Weights of a small transformer language model.
Size: 13 layers, width 224, 4 heads of 64, MLP 896 GELU.
Architecture: LayerNorm after each residual sum, learned positions, tied embeddings.
Training: a variant of SOAP for these matrices, 602M tokens, 4591 steps.
Each number is 500 + 50 x the weight over its row's rms, rounded and kept within 0 to 999. Layers, rows and columns count from 0. Numbers have three digits each. The size before them is the row's rms in percent of the matrix's.

# up: layer 10 MLP up, 896x224, rms 0.067, rows 868-895, columns 112-167
# down: layer 10 MLP down (transposed), 896x224, rms 0.062, rows 868-895, columns 112-167
up868 105:520407464559513519450542471496453435523516421502512455558471470485414395487500528550379507515433472384619467474452503403536519566523520565522448388577472542416571552532
down868 102:404517460488506460502551500511514543544496569470551567436498450454498532505429438519440536570456510487489465593562476490533374630474536577429435553460505557459456498517
up869 092:430486616573534472503574498514497546492387455478504480570494542440524422480453565527518452492495595406538517491465521507555550515502604483476428498578437564534569488486
down869 094:523491576469536442492503423484502499592461438556487567479549536449554560485532518435561481489575507512526418461449511510515429463511504498502518460517521425461456509467
up870 095:441471449453580557487531428596538437370555528432494472547491513413563567491541415488499551448609447523504521480544486486490504462523583490516409402481502556523569494489
down870 095:527578566477473498405515538512485542538516462506553516503536584535564433537511478520503547642527518496444526458530534444510472511553571522516515399503535460460556559451
up871 099:531541480502466499505516544436543470563459508534444442525444524533581473454586486527464486420499523425496493538553434541492559480557423583411514607518479552529477533474
down871 096:458527436496502467463557531553481516542474557562543503472457591482571526474620511506560468493505567488557447554532486466583471525507450588484567444593517523538438457427
up872 098:533466447541473558388577538458409467584513521512390508403499414460543472462515511504526534476576500474472535488465407470485559467468534493559534493503493515567515557559
down872 100:450460425512546554504449489434483541460521492523427521541547516514383512497393506509592421421432537507487466602457538477417426491503514432544504488476579466569477458507
up873 096:488495438403432543451476535483389447460562518572464483498480572552471489531495620522539487624487546430589478546525575472486551456636428582475526553574574472503492497485
down873 098:465485536483427509571531423572485499451427489468447548490523480479514430599540455460442507541522504411473457503481419568373515474472467486524428560517494527483424506521
up874 102:445535455580540551488544503482571489456452579502526499405502419439529483551459421499501504573448504412431588492613491548494460468471473555428473456374456521487437552527
down874 110:497497579388467514521479416475520495426545413515526458511491474505506514540588519433469407454384595576410534482430423503474483469539534604487616461523464499380447526482
up875 103:460482437451540480563433603555583470528496579487564478458532526508515530529501540539505469506542550523586459509457595504598505522429482494486493442492548606430443612509
down875 099:540522485473488540554427428396421483498544460578445545555531540516541427628482584443470578477557458517514527486542480508574566455437579486524429510495507552427431437499
up876 100:404448529518439383562424420538446514575435424589544356388575519462456450542436464472544486480531506548492543545492530469558584426577473492561510401460528525517464575489
down876 101:507526456438524471463558445529500566496521515488497543523542491469458560468529453499571585424602514584506465495410594534563460509504546455533471428494613441490490548549
up877 107:501472482475559435530580467534428494527374539480484453481426386505480473512481434505471454482474550491409485466453518479454541452498506586437389441439546476509438525502
down877 103:505531440485480542511476588427514535463628477514422556437544521544551583424542517390507540467462500535470417410550533540592447565555504489584464468546435470469582507584
up878 101:513451561522524512532594506537570518411468537456493595521465493547524511477546509460590581438410521568510468491438503561520509511581564413546507556608509483496550542431
down878 100:530453447448510489609458532531534518453502490476512515468546528581454507509435518544498534500369537522450411440440531477505570528471400441478443514602533580468459581521
up879 101:454506479451495527485474537445517504534483530409534517484438473478540567503426476530470593492514346472495568403551518468557450462492608607524552577626518454537574415504
down879 107:500454439538536350491578445591459398518402481420461442536550505467504511495513576406498536525470601500491543507557554497482431554469523443465487555502432473533592423515
up880 099:508454481506583518466474562524519426517412461473499582516575426433619553560439525427494471462477553464581451464499420492480436541493616471502485474508540584457618436448
down880 098:460491502456492573486502459434611494467450484522499508478453539494515511613536494525564471474509521481540503477562475528440507526517509542528557438562429502475437410567
up881 096:555394497616477458595529483455498453582489414505469557504505471480496482414560503491518598524397540511566540452469414475424485492499520450413646556468578487521492565531
down881 095:473565561497401403403561495460582487415496594489610561506595433524460408497436537573583454426496587549505517492447529533493483497484521515454520394411503523497572460413
up882 098:490411373490529434496523405518432504538493580528460559598573545450488572558572603546513491551520502495539485441464451524505387552476529457450442498490591495416525551396
down882 099:437492536491501545475506491487513583418523491488520518464542485459612443538513435499511426478517560499552517536584520470535467502556516536494493503494489549605542495486
up883 099:482592435589583471447476515544455468588468497534510456433547472427501454404472533524530563530496508439512471543469501490525558579411551455459502567487575445456503511482
down883 098:495540483612523454495456501479513602440420445510460431437523446395532465522527547473438407451566504526504507506618433557457510572531543479488447591443563527528514503535
up884 096:501523538539450407542379449533493419581529415479597527554496589480439573497494465567489509452454515566477563453525501466532500519486455502528462462569500442470494615444
down884 112:478535498475473415504479335467504518485525466468593577507493582514479534413439470480503549508477580516439541512464511585513516502563544416481478483402578503450553594478
up885 100:551552480484448561485436488425548487550467468547495543523476513483496474401403598502497520557474500539438497411539554547486494545456519518498481526398455487492501554470
down885 101:472538399540431571502455460464451584440606505516451453441436478493556465415461546612447448538535486486431525496559400434561535571482515547485527466458471449472477491468
up886 104:532479589479420521634429459533473495459494664400473499385479519463491491521399540534524507520525358448423539492572535518465530514438465492555557486490524521548516515449
down886 096:428513482542545489576464529532444549620501463567452502498451516556476557573497495436439476544468494526495377523471587456484481442527509516488479552520389507574579407511
up887 101:460461446485533568556466410506503587502492438557476548458593592536557553498510447431511529433569485497535473542466590510482457526551530541556548464438499538504543594503
down887 104:456541562424558503464467491522502583441562447514442634475479482525440476436474471493489480516503456527491477484525549537459496531497533550473502551561474530533446468472
up888 094:476512473516492544401610517459563462435440534481548385491478422486478552519475485482530472404543525490573475489497564514514502556447540502490556514478532472500572485446
down888 094:459523544551497527518440558589419498429539543516498500491506499481568467415587543505456519479500582550530546537474504508586486568406585520527572328514450473537512517465
up889 099:452508537528418446434552527516602533478469502422544510405541484415467516463445570548488500552551523446446515557458433452574417479428569438460457544593543444537490563518
down889 101:491418476556511524358480493492463605511591501590457537485537476477554457505584507493452568499473501560467542557464441584447516417457549426501480506468494503498507524504
up890 092:545498525574488487466588533505532457526533465516479584452500409550485480421482480494554524420500476479533458482580411498515482581531430533491509535495503475547490434456
down890 098:504505583555595474527473453540430491518512509546551483527531525448503491525555361528464438562428598433464436454478486527514509549458532460494544558548537534481560424478
up891 099:503596501599501467440340555560498437471497469516459523438538548381443508523421448519506415518497513517580515529515379519475561422498519475464557402561538525467467540494
down891 102:531473496453454542389447525565493457507471510544522405455531514504407535485537589482564506423578512535319494494445534444514406595536484536513511511521578425518550484449
up892 106:513442403477569509542413526553567591415448579516429598508481467531513435482515546457542482444499446559555534516478548602525501505491469386606491383404478524481425536521
down892 112:525452466492474511565557525490504455551613505547621500575490395470570531579580494475525451464469524527503423463628407490600523431527428492532494409625494470459523527407
up893 101:522519452564577544486463539595446529530495491465418453494478454411441549499439497420488413566471503544579445439603494463410470435565515464478489448529418545541476502493
down893 103:481557473468530595476521504515462609563503523470536440514453497542550439549599588555494511553533527502539514428402541517407489462568464456425503562487470480523481570445
up894 099:540380453521458471502535560441474446450562542473489450609494409550636519489518562461525546454510525593509528427465474438409550445437542474504520452513477398537511572481
down894 104:394457503591524536507497412501498503397577531450419478437473551469514583505475506491501517396502447522550510568582522394498505538463532540581469560460473447508436467448
up895 104:453454625510534435506543394567425489568496465540511471553517551454451476464497507546429465598475571478468534564516569503532567504486580531429510450468501541536553454474
down895 102:499473456477383567567515417431515531506465516610530517482501545511470429503526495469582559446454462456477417474525495521600603484437495486587477497520479556510533507515